Each number is 128 + 24 x the weight over its row's rms, rounded and kept within 0 to 255. Layers, rows and columns count from 0. The size above them is the row's rms in percent of the matrix's.

# layer 4 MLP up, 256x64, rms 0.204, rows 214-238, columns 0-63
size [134 107 108  98  95  89  98  98 100 102 105 104 100  96 101  94 103  87  99 111 113 121  89 101  95]
[[133 122 129 139  95 141 136  73 101 133 161 135  67 109 107 123 114 104 104 120 113 120 163 145 185 119 117 138 100  87 146 108 116 120 116 144 127 186 109  98 146  69 134 142 156 128 152 113 138 133 118 152 134 118 129 110 112 141 122 117 148 140  78 144]
 [ 84 145 147 107 136 112 126  75 159 136 102 162 145 133 165 104 117 126 162  50  98 162 120 102 119 108 134 162 134 149 126  97 163 123  70 116 139 151 145 130 136 119 149 125 113 134 132 113 119 122 125 135 102 103 138 141 104 111  81 128 144 126 110 120]
 [123  87 165 113 129 108 140 133 173 102 144 107 140 106 162 114 132 109 127 159 165 152 130  73 109 123 161 162 119 141 112 160 122 156  99 116 139 118 162 132  95 161 120 109 156 104 124 161 119 134 120 134 167  81  97 124 144 131  88 112 152  96 142 140]
 [105 143 164 147 195 132 100 103 130 102 107 103 102  75 119 125 139 122 180 122 135 132  75 147 119 102 123 131 125 111 124 136 136 128  79 112 121 110 128 107 132 129 118 101 103 139 133 122 162 118 125 109 156 138 123 124 171 120 133  61 130  98 135  98]
 [ 99  84 117 120 131 138 148 101 166 139 131 146 164 117 123 119 146 111 106 150 132 149  70 117 100 154 144  90 105 147 102 137 129  82 120 148 137 155 111 128 116 115 111 181 157 152 141 147 125  95 107 127  90 138 151 107 112 157 137 120 185 114 139  96]
 [113  95 149 137  87 118 107 114 147  89 145 134 133 110 130 122 135 107  99 170 157 161 189 159  99 161 119 107 154 110 146 143 135  84 149 108 116 122 135 107 118 143 117 167 154 118 146 169 129  89 133 103  79 111 131 170 110 126 124 134 134 135 152 109]
 [136 158 163 136 139 130  88  95 125 112  76 127 127 124  95 140 125 116 173 124 100 141 130 118 115 153 159 150 163 129 153 132 140 134 132 148 110 138 177 112  97 121 170 127 102 136 132 103 157 165 147 127 130  87 146 121 161 154 107  78  91  95 117 147]
 [158 121 142 144  81 177 163 126 161 117 149 113 156 119 154 131  96 129 102 120 146  98 149 150 141 142 158 122 165 119 128 115  99 164 116 109 137 139  74  79 142 125 132 122 143 137 124 124 148 103 128 170 116 101 123 152 128 180 144 171  92 117 128 117]
 [111 140 115 115 135 142 129  89  90 144 183 123 136 149 130 148 132 125 154 145 127 131 129 154 161 156 146 141 110  91 110 137 139 150 139 125 160 148 125 154 118 111 108 127 133 157  91 130 122 114 151 131 192 108  85 138  63 128  64 124 116 158 118 139]
 [133 136 147  90 107 168 156  97 152 127 136 151 111 149 127  90 175 103 140 128 126 144 145 128  83 153  99 100 118 118 130 126 136 105 141 153 137 145 125 125 103 133 130 131 118 126 123 181 133 131 140 142  98  90 181 139 146 143 111 106 176 111 152  63]
 [142 138 125 134 110 107 114 151 107 108 138 106 124 115 125  96  88 169 123 106  33  85  95 123 165 118 134 167 147 151 147 118 125 157 122 135 125 117 122 131 139 148 133 104 165 147 146 124 116 136 113 120 136 125 154  82 119 167 136 131  99  93 105 113]
 [118 131 143 115  75 163 137 108  94 106 117 128 130  92 118 119 128 124 156 139 111 142 150 157 128 158 109 124 193  83 128 119  98 106 149 126 145 153 121  98 165 146 111 150 124 148 105 155 142 144 135 146 147 105  77 154 118  98 125 124 158 128  76 102]
 [107 123 126 162 147 112 107  86 154 126 138 127 105 101 140 148 102 143 162 148 161 131  94 162  99 163 156 147 154 168  96 137 132 171 137 182 140 147 109 114 152 137 113 107 108 134  86 108 128 146 128 172  86 125 117 123 149 116 161 138 129 111 134 161]
 [155 130 136  84 121 120 130  98 156 129 108 170 107  95 116 152 150 116  90 159  97 142  89 135 151 152 109 102 128 120 143 122 122  76 116 108 141 154 130 101 145  94 128 123 170 107 109 141 112 112 175 134 157 134 123 130 131 196 133 148 125 166 108 118]
 [152 128 131 151 108 109 118 142 129 124  84 138 122 136 152  98 120 154 146 108 145  92 150 131 105 128 111 137 138 162 149 151 114 129 162 115 108 123 108 138 118 153 130 107  78  90 114 148 133 219  98 144 129 137 161  94 129 165 128  97 143  87 127 134]
 [ 87  99 144 101 146 160 122 151 131 104 125 155 117 122 145 102  93 187 139 134  86 164 137 137 123 117 128 115 151 141  89  67 119 144 139 125 132 121 107 126 108 111 177 123 127 134 136 181  70 118 109 149 156 125 122  99 130 140  99 137 117 130 147 132]
 [154 130 113 148 105 130 104  97 147 131 110 106 137 115 165  98 134 129 118 125 120  79 136 113 137  96 119 140 129 100 172 149 121 171 139  88 126 162 155 100 126 122 133 160 103  93 104  71 135 150 141 130 103  87 147 113 119 117 112  63 155 129 123 110]
 [149 160 139 188 133 144 163 151 133 106 122 140 150 130 129  90 126 158 123 148 133 123 148 151  98 125 154 138 145 115 131 121 126 128 113 167 110 120 132  95 127 119 103 134 125 145 174  78 156 140 113 144 102 178 130 131 106 183  72 153 111 154 145 109]
 [120 130  98 134 163  82 152 145 141 144 140 150 134 106 174 132 109 136 101 132 139 128 147 119 124 153  91 132 155 132 125  68 124 157 122 117 115 160 143 131 135 140 153 141 114 131 143 125 156 102 106 122 149  83  82 142 146 145 107 100 181 104 101 186]
 [114 151 129 100 127 139 145 114 152 144 151 129 137 121 182 140 120 138 169 112  98 155 126 165 185 140 102 107  96 153 116 133 132 104  95 153 177 115 174 119 122 102 139  84 127 180 151 132 120 112 151 158 168 127 134 152 140 102 128 126 151 119 129 107]
 [108 113 187 129  70 178  79 110 133 135 140 133 126 126 165 140 140 111  76 125 147 129 139 113 148 140 111 137 105 120 115 171 137 131 117 127 127 165 121 123 169  83 148 131 134 139 150 103 128  84 139 116 145 100 134 130  95 114  85 131 100 144 113 140]
 [ 99  96 111 123 132 174 154 122 172  88 143 142 157 156 137 113 129 135 170 125 180 142 146 124 110 132 117 133 108 158 136 135 173 109  84 159 130  95 142 138 124 161 108 145 146  75 131 106 146  88 120 138 120 118 128 129 148 122  97 124 173 111 155 144]
 [174 136 164 121 116 117 127 145 108 112 142 109 114 123 131  99 137 161 155 107 145 108 153 145 170 103 143 133  93 131  98 119 115 123 124 101 127 180 127 109 110 145  91 130 117 158 117 131 158 107 101 135 134 163 156 154 161 205 110 141 160 102 122 109]
 [119 136 140 120 141 104 150 118 142 139 146 170 121 105  91 124 122  99 122 124 153 145 164 141 111 159  93 138 138 121 114 150 122  77 127  99 135 132 108 182 100 143 127 141 107 144  58  93 104 114 165 122 133  99 160 105 155 171 169 140 141 119 135 134]
 [127 106 144 138 163 139 177 166 124 129 170 132 133 102 119 136 146 140 170  85 181 163 148 108 130 112 101 127 143 122 126 125 128 121 117 157 124 141 146 194 103 148 153 131 163 127 149  84 157 112 112 103 131 123 125 116  95  84 148 107 125 101 135 122]]
# layer 4 MLP down (transposed), 256x64, rms 0.107, rows 214-237, columns 0-63
size [149 119 103 100 123  91 103  92  98 127  95 105  89  99 101  91 121  80  97 123 122 151  84  84]
[[122 108 148 158  96 101 113 135 146 145 124 112  93 134 132 107 143 108 117 164 117 122 119 123 140 100 134 161 150  99 180 133 111 138 102 149 159 168 134 102 143 144 131 127 129 155 143 109 126 106  82  67  98 162  96 119 151 140 130 112 132 137  92 188]
 [119 127 151 120  91 107 112 161 164 154 138 150 156 106  94 120 108 132 113  56 105 120 139 142 114 121 115 152 108 100 149 127 132 133 106 137  91 141 132 133 162 108  92 109 125 138 131 102 127 121 136  89 115 149 106 130  89 111  96 120 112 194 161 160]
 [133 134 186 164 124 157 129 121 110 155 168 118 135 128 150  96 165 131 137  90 146 112 126 175 111 123  95 135 129 159  93 128 136 138 114 155 146 141  54 120 114 115 152 137 161 117 158 109 143 124 120 126 150 122 151 106  94 153 125 167 130  97 106 108]
 [104 158 137 108 105 107 170 164 130 119 178 160 126 133 155 110 149 188  90 140 151 127 123 135 148 154 146 116 140 131 120 122 147 135 167 143 129 133 124 138 101 141 143 171 122 161  97 149 117 161 162 135 124  89 104 166 125 115 117 151 147  90  90 148]
 [120  88 101 112  99 130  90 121 103 101 135 124 100 158 132 142 111 119 127 124 140 133 156 133 155 127 157 135 149  67 131 158  94 150 114 108 165 132 137 140 151 163 161  94 106 104 133 132 120 139 140 139 172 168 121 145 144 166 120 134  84 115  94 174]
 [114 104 121 193 169 126 125 138 105 145 167 134 120 139  90 195  95 132 145 144  85 156  90 110 129  98  97 134 145 113 134 140 143 143 132 101  90 119 128 167 145 126 158 143 107 150 129 137 122 145 117 182 125 116 117 129 101 139 115 134 109 141 142 100]
 [113 102  86 127 172 135 173 134 133 121 137 144 117 135 126 123 121 153 125 130 172 157  94 115 104 177 150 112 126  98  86 110 150 110 103 138 144 160 115 146 153 123 128 134 178 106 145 138 148 138 103 107 106 159 114 107 159 159 164  84 126 121 161 155]
 [102 125 133  89 167 100 118  98 151  77 155  95 106 146 135  71 166 154 156 116 146 145  97  98 147 107 129  98 152 174 122 150 144 159 127 136 157 116 146 114  96 110 117 169 115 119 113 152 114 117 129 101 166 132 121 138 139 131 142 101 126 136 157 118]
 [137 108 125 164 123 102 129 159 164 113  79 138 123  94 129 115 141 158 112  82 130 126 114 124 120 152 137 114 124 163 128 135 114 104  78 111 116 116 125 125 154 160 155 129 130  71 175 142 140 146 105 125  82 144 146  92 171 133 179 111 125 128 149 122]
 [ 98 182 150 108 141 161 134 133 103 125  95 133 118 127 146 140 101  94 112 157 177 139 131 110 157 118  88 118 130 120 113 142 151 152 115 105 174  96 140 131 168 125  97 124  85 181 113 122  99 163 138 122 100 142 139 156 116 146 149  93 122 101 124 139]
 [ 94 115 128 131 135 154 174  89 169 126 135 143 134 124 150 132 143  85 123 151 248 147 137 120 109 149 128 103 110 133 144 137 123 115 121 139 135 128 122 119 110 119 115 149 121 123 112 120 107  92 149 143 124 141 100 130 151  97 115 118 152 135 162 144]
 [139 110 150 105 117 154 108 139 148 107 165 119 111 145  84 131 118 146 192 142 132 131 102 104 152 119  83 109 137 123 163  67 150 156 152 115 142 133 143 149 136 160 114 138 109 122 168  91 164 152 106  97 136 113 106 133 110 130 115 112 156 159 106 151]
 [145 103 124 146 139 127 153 158  71 158 132 156 123 106 116  82 155 111 118  85 138 126 172 136 164 103 109 126 145  78 142 163 124 110 135 108 151  90 142 125  88 136 151 150 136 149 156 100 128 173 130 114 165  98 148 145 135 144 118 116 128 154 150 131]
 [107 109 100 191 170 129 134 146 115 118 137  88 165 146 122 106 130 160 141  92 154 129 149 127 102  99 175 150 143 107 119 166 137 185 160 134 113 127 132 145 126 156 119 117 114 146 129 114 135 143  81 150 103 150 126 117 107  85 127 117 103  98 123 145]
 [114 139 134 128 133 171 107 137 123 151 144 124 164 107  92 170 134 106 125 133 111 176 134 123 130 133  90 152 130  88 127 118 151 125 118 104 135 121 148 118 115 113 104  85 165 124  98  82  94 119 178  96 130 106  73 134  94 130 158 116  93 141 107 114]
 [139 139 111 101 134 148 132 111 114 138 134  97 125 145 122 160 115 114 125 177 110  84 107  98  99  74  98 116 113 117 104  59 155 136 107 149 127 114 106  94 150 132 141 116 158 112 126 108 146 132 119  92 104 147 121 142  81 146  88 151 152 108 157 114]
 [142 184 132 137  66 152 130 122 111 133 126 107 114 121 140 129 154 133  74 102 142 129 112 146 117 117 107 140 133  89 142 162 113 148 129 184 116 152 148 158 133 130 168 130 130 129 111  83 177 164  98 124 137 147 109 122  87 150 133 111  95 114 131 119]
 [130 128 114 104 115  99 127 111 131  87 164 102 149 122 121 137  81 143 148 128 144 155 137 107 135 100 125  71 130 149 102 111 163 176 125  79 104 153 140 113 112 104 118 126 136  72 105 141  97  99 107 120 136 137 136 127 139  98 151  71 133 155 135 142]
 [ 93 154 124 118 143 149 140 122 136 125 116 131 152 136 117 115 148  97  99 127 133 130 127 139 147 139 147 151  54 159  87 180  98 162 108 179 131 123 119 102 138  80 118  96 152 127 119 119 112 123 144 142  81 140 151 136 180 154 131 157 132 124 130 112]
 [136 126  95 113  92 143 137 141 131 120 120 113 122 136 126 129  95  68  92 139  85 109 161 155 129 145  85 149 101 137 154  72 152 124 127 152  90 121 132 143 111 150 122 116  94 143 112 124 103 155 160 128  78 110 153 163 107 115 125 112 137 160 114 161]
 [122 142 168 125  72 170 102 107 149 128 117 158 106 114 169 135 144 101 115  88  84 136 102 160 127 144  96 144 134 145 150 170  98 160  96 141 107 153 128 131 127 153 100 114 135  92 143 147 125 116 105 124 149 114 148 121 114 142 108  98 119 168 153  96]
 [123 142 162  89 141  97 170 111 131 104  95  93 155 139 124  88 137 161 148 114 162 135 131 141 151 103 102 143 101 117 106 142 127 131 147 142 190 137 151 148 116 151 114 144 148 143 141 132 172 112 123 151 125  84 158 113 155 128 108 137 136  68 149 118]
 [117 109 125  73 154 120 122 110 107 140 108 101 115 148  92 123 140  99 157 185 114  95  86 136 128 137 116 142 116 143  96 168 113 146 133 152 149 121 120 127 107 176 139 166 121  91 123 136 140 146 135 111 188 123  89 149 132 130 101 156 133  94 148 129]
 [138 182 105  68 106  95 109 111 112 138 138  55 129 123 160 149 129 116 106 132 119 117 157 125 108 114 131  84 112 110 149 132 159 151 110 161 141 119 168 124 127 138  99 155 104 106 147 129 118  94  98 120 122 169 136 121 124 113 124 147  88 108 115 111]]